{"num_hidden_layers": 9, "hidden_size": 256, "num_attention_heads": 4, "num_key_value_heads": 2, "head_dim": 64, "intermediate_size": 1024, "vocab_size": 538, "hidden_act": "tanh_gelu", "norm": "layernorm", "norm_place": "pre", "norm_eps": 1e-05, "positions": "learned", "qk_norm": false, "attn_scale": 0.125, "bias": "all", "tie_word_embeddings": true, "parallel_block": false, "init": "trunc", "init_std_qkv": 0.0441, "init_std_o": 0.0104, "init_std_up": 0.0441, "init_std_down": 0.0052, "init_mimetic": 0.5, "optimizer": "soap_variant", "learning_rate": 0.00298, "lr_mult_o": 0.645, "beta1": 0.95, "beta2": 0.95, "lr_head": 0.00546, "warmup_steps": 200, "schedule": "wsd", "decay_fraction": 1.0, "decay_shape": "linear", "final_lr_fraction": 0.02, "batch_tokens": [32768, 65536, 131072, 262144], "max_seq_len": 256, "doc_mask": true, "train_tokens": 254100000, "max_steps": 2934, "dataset": "wikipedia_en"}
Each number is 128 + 32 x the weight over its row's rms, rounded and kept within 0 to 255. Layers, rows and columns count from 0. Numbers have three digits each. The size before them is the row's rms in percent of the matrix's.

# down: layer 4 MLP down (transposed), 1024x256, rms 0.127, rows 97-143, columns 64-127
# up: layer 4 MLP up, 1024x256, rms 0.131, rows 98-143, columns 64-127
down97 107:147124153145101089105221132132122153067135107122113091113109191186135109133082161125149120139088109174056085113125133066117144136137108083072074119097099111076103156139144160105120142130135090
up98 098:123107133093075094134139138064137127126121150151105074093114133193118172140188137113198169117102146077104139127147131148100083077109146182134179102157136129168079121123116153115152154106133131
down98 093:192173102135117119151156078163144143131188057111087147112090109140116162106137150141084193060137146191105117096143135197163085135119117137074062144130118156150177128150203133111154152066150167
up99 092:099153155156093087150105144098179150090138126110178066117152117118083080163128113114093122122185127175134150098118153154192146138138100111141113139194157062144137134178099129171146134143128129
down99 091:169160155116131146160149118156121134101108132117086163169120129073211138081063046128075198122087126148062107160202154115126089103128156107112110160156148106134081165089136130099143124148145138
up100 105:089116160173125141143254116170145149109131096169116115134168147110131123151166158157148106203115103148155096166129091140131161085137160085101141160136180126137127111089096098187067105102106182
down100 102:150132158101109125098089169130161136063152085153168163087158145111136145067147093126103152145126118142131109092116113125144149070118151086141086097133139125112111125146132149154126127127164192
up101 096:088163122141184115077168163166113194105147143162087149088103146112098114108115129174076117111140202135120166116077090179131127162123103150196180105158117121134133124112102182108077115134080099
down101 095:098078141126139116121201132118117177180205075082212157133092140181134199110049149115167132111089116138149071107113147048120128139166147127153158150109156165141067133120130110088131184089112153
up102 103:156134126129155186085143084156076126167113150135161136100126169129125085133195073086131145064107119129110149101133127147186184103139146149063126069172061046164130112139103151118103161156108154
down102 110:132171151165135143142082102129140069167134099136129121136128141135163120093113159137160165064105080125115177092117126087053107166163204170119123099116119140104106031118186130067119092097152087
up103 097:136125094104133119131121151099145110135086124192075143111164101101110144157095103132194052130148155125158166126071137161108156099121154152119103103095148178117119097134130058138178152156137132
down103 099:153150098087102140213129149158123190105146120129146086139133131092139146146181092139145182192169089100105142081130131141090133113184137105131079206101145107105126137149119147092117097127129126
up104 102:147161135073142097142142107085104146132078133137110115125118125161126153169114111124179109107135108005145095128096146128141149110167061144109134146073131147149085123144183126166143128115065197
down104 112:148156123106069076114144094154157159169124127108128121113111133155147132184175131086177148132140098147121100087106156101127106075115154100106099106068124110064111157155169133133162055115165155
up105 098:207167187079210116170073120124123121084101112121111116160119106153120117093080127065063136157070137108150092130160120080113126140099098044134113132102104121156137125121148079132126100109116129
down105 097:090075156082107164124171111112150121132093143132154108168137172146141151117104183138138130093140149132111119078153092092082134126044103130110110164120115148161114109100126125126156157098165149
up106 103:122110101129115113136103169125079147135167146119146096125156165119097178159106171134113127206049138129180118161081160100116086167133141071151100108147102127169108139111134124150151193124114132
down106 097:195107156165118153177114168169148131127124087132139142121069134209159128076166097109112144153202151089167082123122092069113097076103096148119120128136113146114121074112055197159163139140132056
up107 095:122185099040152059172167162130132123155148110139132143122063094107117108144145169086116085089043164117137134168134149160056142095094128102111193128126127054151156108089074116139131135127096153
down107 093:165109137098151110086117114099141112115090078110093118085137096121153106123157123152147126145198119106160101121196088161133197154097135125161109135139073103039182197116101101102151147186158104
up108 104:082107092109091129138135134054127129163100112183073113092150172092167054152097150121144105102099158124078164183111123125102090074151167153138161176120160153115126113144136194166134120033140158
down108 106:129189149120151123080115185136088184220107108186133127183172125153099168168132177208151171123150141145068153138084144169138184119094117169091110119148163142118130101117133122137142139143173096
up109 103:115145114147105138100107119095142145158051107158113163130097137101108120176157172087102104121087071103132072131089131141092173125150110124081143135084141111193155092120136162147103136143095157
down109 100:107208175121147150050184123111110154104119083122159127130095111106109125095102138127153090122185187132157154086110092076154147041077131131125155056103182095196151156185086129108138068167151115
up110 102:151131080138064099143177073102113164170146194099145131092067118095113142164115147128139141103094113176093144106098108195161112130091109176123124134109131140143120137122192124081108114142098127
down110 096:111091153146123219180088106143145117080119136188117128146147132150119112077117089155105171176124131090151140122091143111128169107088170056129190164165143124108146121084117138165061135038154137
up111 097:112130072137175143043102120109071114155173111207142152139201157113181127159132156120152099159128113150163124139119139161139134088161075126120118146128144116098105145182135110088130103110149187
down111 092:117077120176161180186162176135191096151110091131097110156126135132079096140121082154200148147138115134100099189120135135136095173115182083106121117144101163110153182075133166160068159177148151
up112 104:096147109121117175121171162182109121143095124171137159130138117130123101118147179113172081155123197141193159138115129106148073107163157124123041129119118147092167105071081161096136109115106130
down112 099:180088145151106113181113089145088170128185106091097098105140137100084125130066137092091112138131152127066126109171104097099170070120163189158148157131090104162177146179113134148079157112163138
up113 095:076086065160116138165177131117157073170156159139098145139131124160128162123161153069114130168109096150176173145100171156135108153135154141125155148127083111174120120138166104116109166117145161
down113 085:110135190126102136074122186133135122086143142066162162127121124170140076121175141077168129142150127100126145143055145105109133096097095122140099103115192132138138148176077154154148090110158116
up114 092:140115072113110155151102156089128108066081143182147112138154147112122132185115192118122191106102079153174127122138136151130118082093154125123172120169121064133139159167133126101128132134149103
down114 094:103130102183162116097183101057156090145125122105098095115161145126111186151189097085117097165107147116136164135156148128141102050168120112142120125102156130149090100104104147105115125187127112
up115 094:102169146180184161106106102091132147170125148211076140125085084137042146138124103120157123159063141093139144148139139107138137149132119163151200121189093106125169122138103101146158136164128126
down115 099:103110082162138079090095220144077138163150093142143150140094160135090137139085129107114113165129106088110127104142144126129051170134197176114094133078099137094139143155192096115117065109125098
up116 095:076108118122107170148116147089097173130084099166121118096213139101066087177076106111078101143124139153147137157168077139146160112143122117119136162093171114138115116124131093127061131144139134
down116 100:142072113181119099083186132131119142098144159173167120135142112107124133131146093194153128069116181113187134131131147163084126136108131152086134152150144132069139092140135085129129114076125162
up117 103:078135191128111198179164111174077131145091113083048175093113109132169094123159104108100108149093114141125132139167176111170160114085167123134164099183094139089142142146136126151058121116123108
down117 110:105081145095166124126157118185158123090138131098121105175186129096088157078144085170161104094106110125149125118188190095182135219187104104184092084132140126112172135137106146126164157114194098
up118 109:125158093116156190154163122069131117114102108105140150135141092179140125064149135108147166070172143071125136116173151125134107118145131140160115094124141122162077141182140138130149155140080174
down118 094:134083161209151134127124126109148109167148119069123176142171099116091195158134087145125122146093137154094146162153122170144162125149175075175099176139199136112157130063140087066118093131111143
up119 100:101121189180125115081135112148110184113171135083102145096172122120073122154146115142102181122111114153132133101172112155127107188146113080096095164147152126157105153078127135159120108154086123
down119 099:104150121104120147164195102102199151139073121058138088164178093143089160122131095133131120165132132113161167107148129082093143080230162125137158121159063090149098118156164138111118112171160083
up120 101:104127101172175092109138118114062168243083115131068090157162143125193094123093076146164155183120098186161124146176170099132131142167120103098109079150192174176087107152147110151148121156142139
down120 106:103119141111160169063124171120115127168104134117130128124152118074113110140142144175127124154131092103181130132175150084119110091115116089155171084135128136169122139069179138108139148185127144
up121 098:107131137142158126136073174141077107123138190148129169107142181141056101140151124095111068122090100088153137109137103097144130150107145072121108173164047115137112075184073117132134170143175138
down121 095:178103151060176115101183191193118110146158099093085138176129108080171149134094160168112134139129167140163139105151129120056123129106161107139149124109130101080131159077168090135143151113111145
up122 100:068124117155103142110149111146161144114158215134093158132142114102159100122081013114138134133110109074091098132095113085195093120068115124151163164177116150095116133081152149105100118108125138
down122 100:157091127138163148159120127144144170117127128131142159187137116195201094129118140100106088187082154095111166135114114117096143184087111110087106116180170111144142134097083082093147177134119091
up123 098:149177139116142131087117062119163123109151141145151156103179145145129123100133137151133116121136137213109053145115165113119106091176198110139076138106156126162136156145126128109145145171173200
down123 096:182103182143088087085151097099068162169134134097143122136114114198110095133169188156116133125129152113176172144075132189144153129039146089124136116185135161137131140148137161082149137126144135
up124 096:162167130171186120124133079101117125093113117165129131129138176140115039122145159103169132142139164137062177150134092161040119131088142096160156113162122189099110103145202205118100104169130093
down124 096:136103168113152108152077201154140093188114119141106137146137117130123177146099119200085116104172089116160124085097116117144116108151124125080157112152111076105129160099085117101143104122066144
up125 096:116140099139111094147082109146131078116094195145114095185165130119111113131151058123123164129158104180065145151181114090149160185134153138090116053142176099093151108123146066115095154150149131
down125 106:105096112165102133124137060167150166129107123167076170110132111170163123145131135059109150156180135112126125142066115126137152103114119098117141113121119132143097119164109102083166109084125109
up126 096:161158158113072137151203102133096132133153067167165156060132138146091151187096188132141093093152119053173156139188215080163172154104141183124081133139148145133160147135114104178131132090143127
down126 094:133140124149111086147100183059097112134157167120152118146103152126071153080147085116185097145178128144134121121125078117182126111105059135072149138150153141134103145156148112101115172127094125
up127 097:095144112097126156120070146157193118076128168185145117107129129137115111156106124148141207123161129130164097125077144117117147139149100090098112132141108165146112125144106119144185105117091125
down127 090:132080141125112138121162157152180156102186094089139126127076118152105152092133061112151120135159129114089150150121123095116099101094149112106090077134096165130149149098085115094091144098147143
up128 095:058076102099137152171157125107185110135129143164091148151137156216100124130090094049091144158146111159119090123148139115106141158123113155182147099170059147120142142141103123112128133191103116
down128 100:124108106147073132062135140090087105111139073082115059091149132067136144099175108141129114082095116097114108189123129122081162009106105147107092091091121112161066087131135156174134100133093051
up129 110:144151122119128135123056099165149109088099073136096125102156115134132104061107126118124094150124111145139165063100164111096148108069135185153084104136101173169128106120075156205114121120160108
down129 099:148068180129133139150120205138101166152096099168202157104049118136107121155066137142133137105120079109137130139110092142122121075131121121094140100180190155150157136134139125155141119104119135
up130 105:101108086164213173176158081185086129131095107159123100136089143139125112150194099127100124163155109081135121158077126179119136123175121089128169125135141089151158150117099122093128105113144063
down130 103:120113150118157193174132060193117128107143162117139171093156155094084118110086132135129143067121106120166159166134101092166112142166113155092202117128155130083169144137156091073128132164077132
up131 098:113150125185098202106138070089171092095116114147159104103156129175107145147110145107115099110160156137061120145166179117134126146121080142123130154107092070190144127124148125117161157085078135
down131 093:174107066117184166149135140090147158137110081098109166066123102150147146097134151110124167146129153077145137153115131101092138144125166099124143180175112125101141180122128155168120124137071133
up132 094:147147160128181187118100129131187179125110135156139121079106170100076184127136156107128114132088133136172129153099148135120105146087150119109144117160138148093112200094108152107133200135140131
down132 094:079150093067144118082141129126128092205181130131137112063152084137030159099099143171132149135142133130140155130123113141129150127141108103145114060140152177037162120103128103139085091145110095
up133 101:072153111131138168140191133168121102109034097185134110067133172158124118151154126151105085155115101138134125160075073133139126068172144060132160101071169153134135143129155094104160119159152179
down133 101:144117181127128117106106181120150142089088139137119127116103058094111146118153046155124102142084123135206153171084149187064104125119142123119131147157101140122138180146155118138165120169047113
up134 102:111122191098122106128165142175098114097099117208178080167131070134119151138124127102110106131169073108108129150132163150174208123188130133140088095146092125132133122137134116153156093097158122
down134 106:077122127078119133202156091080150174126123114055124102122157121162137177114117130162142069142142083124173098136152169176156165090098104108135032062162163160115152125096159152130114101159129140
up135 100:068126131147143099134158093148168169105083096094160152130110161160088131135126089073178119127091117163147094139062111147175083120178163143127145177187153137214120087142066084166130142122137098
down135 097:114067083154092111182111146115115106170157079102112207137180107155118180139134144043100153113114136074149153113165133132084159129135110124083172122165090119169180114124137149140043095164142157
up136 100:116141115104121106136221161136116111111148183113105163093138042183112135119121136096109102129132112185160165067137185138141120065105142157145142198105088151176145093169126094141158070094141099
down136 095:153097167096114152134066157115114092160085144120141120081128125180096103096104201150110127135171144126089089085115132168139118172134097138148166127137046123117109133127099128235126163078181165
up137 101:142120103125137154120138126142099060134101129117124109097160121076144142117114134108137100199101147175102083117103150110129182125135225124099139114135129161134114066199138119163151106140119086
down137 104:123183077123156098183071107117159084166125090094110153148151089188078098173181120138097098129138138113110151141129142115186092155116168101111129158115075109110074123197105120147112123130113131
up138 092:154074143133116119159190102172125131104134075150211057121117128137159100106120121188112123145141071115135123140115145116063157132121073126104132118158155150097125102116144146136061128141126077
down138 094:165118113158082140112093131125171145139133086115112134109152160151109085064105128086157121174172176106119114151145097184143122090108066123132167092104122144147112118131068079068101096117169164
up139 101:118139076133102126173125115149109152130125111104167092106067137176080071131142124113181213172049155116161136128068130055106107137127110114161058111120126116183188126114118113111151095159121143
down139 098:102137098106155129118123136166101175157150095127143136118162104130104162114211141157141135087131174124142153143137136088184135087147116147076133145157163142158160156108155142154129138121087096
up140 098:110137183126141101164116180107151106169128152114120136121179086119125153126123096168075146139115145106165132104156065133141102127099099122116153169140112075051174104111163131126134077184130151
down140 102:128112088132124088103189133151133114183172166163119046167124163205111171115114147072122129104129147074156160133097117068084090151149157146151175109128057081126103120163138090151089124204095105
up141 091:142091199115094163146132145153173092136137103123145100123114162134178117144129167115150141088222119135172109122124148137072151055129177152179140193157151071157134099122123106104096065076105177
down141 095:130129205132138178112140189120155155206106126162136120172133157104160158088092136126091185113098102127200156089181161072143093074162183096117076085128142140083163114106091130122123134152118148
up142 097:126129117116099192076095169137108162102134156115155039137090122096142139170104148170188170138041169111133169155152140169169165138140117164114120123166131118087144160157147093120071181123150106
down142 090:108124088146154159120095142145165114092074148112129087118175120139155099184120124095121086095120139130064090122125112110104138047127126143175111126188151126102121134147049114207142076129134093
up143 100:122136114151125110134119207134072109104146094163134126096128138189106096170159177144144145120078170076180148174174132139117153078092105137182134152104141121118174123124143133097148061135093134
down143 103:156145122115155181162153231129109081128139075164138138122127096133144141109156120131115186172194102122086112138094062093060117096128099164125143133081122192129072174092171106141118133102148185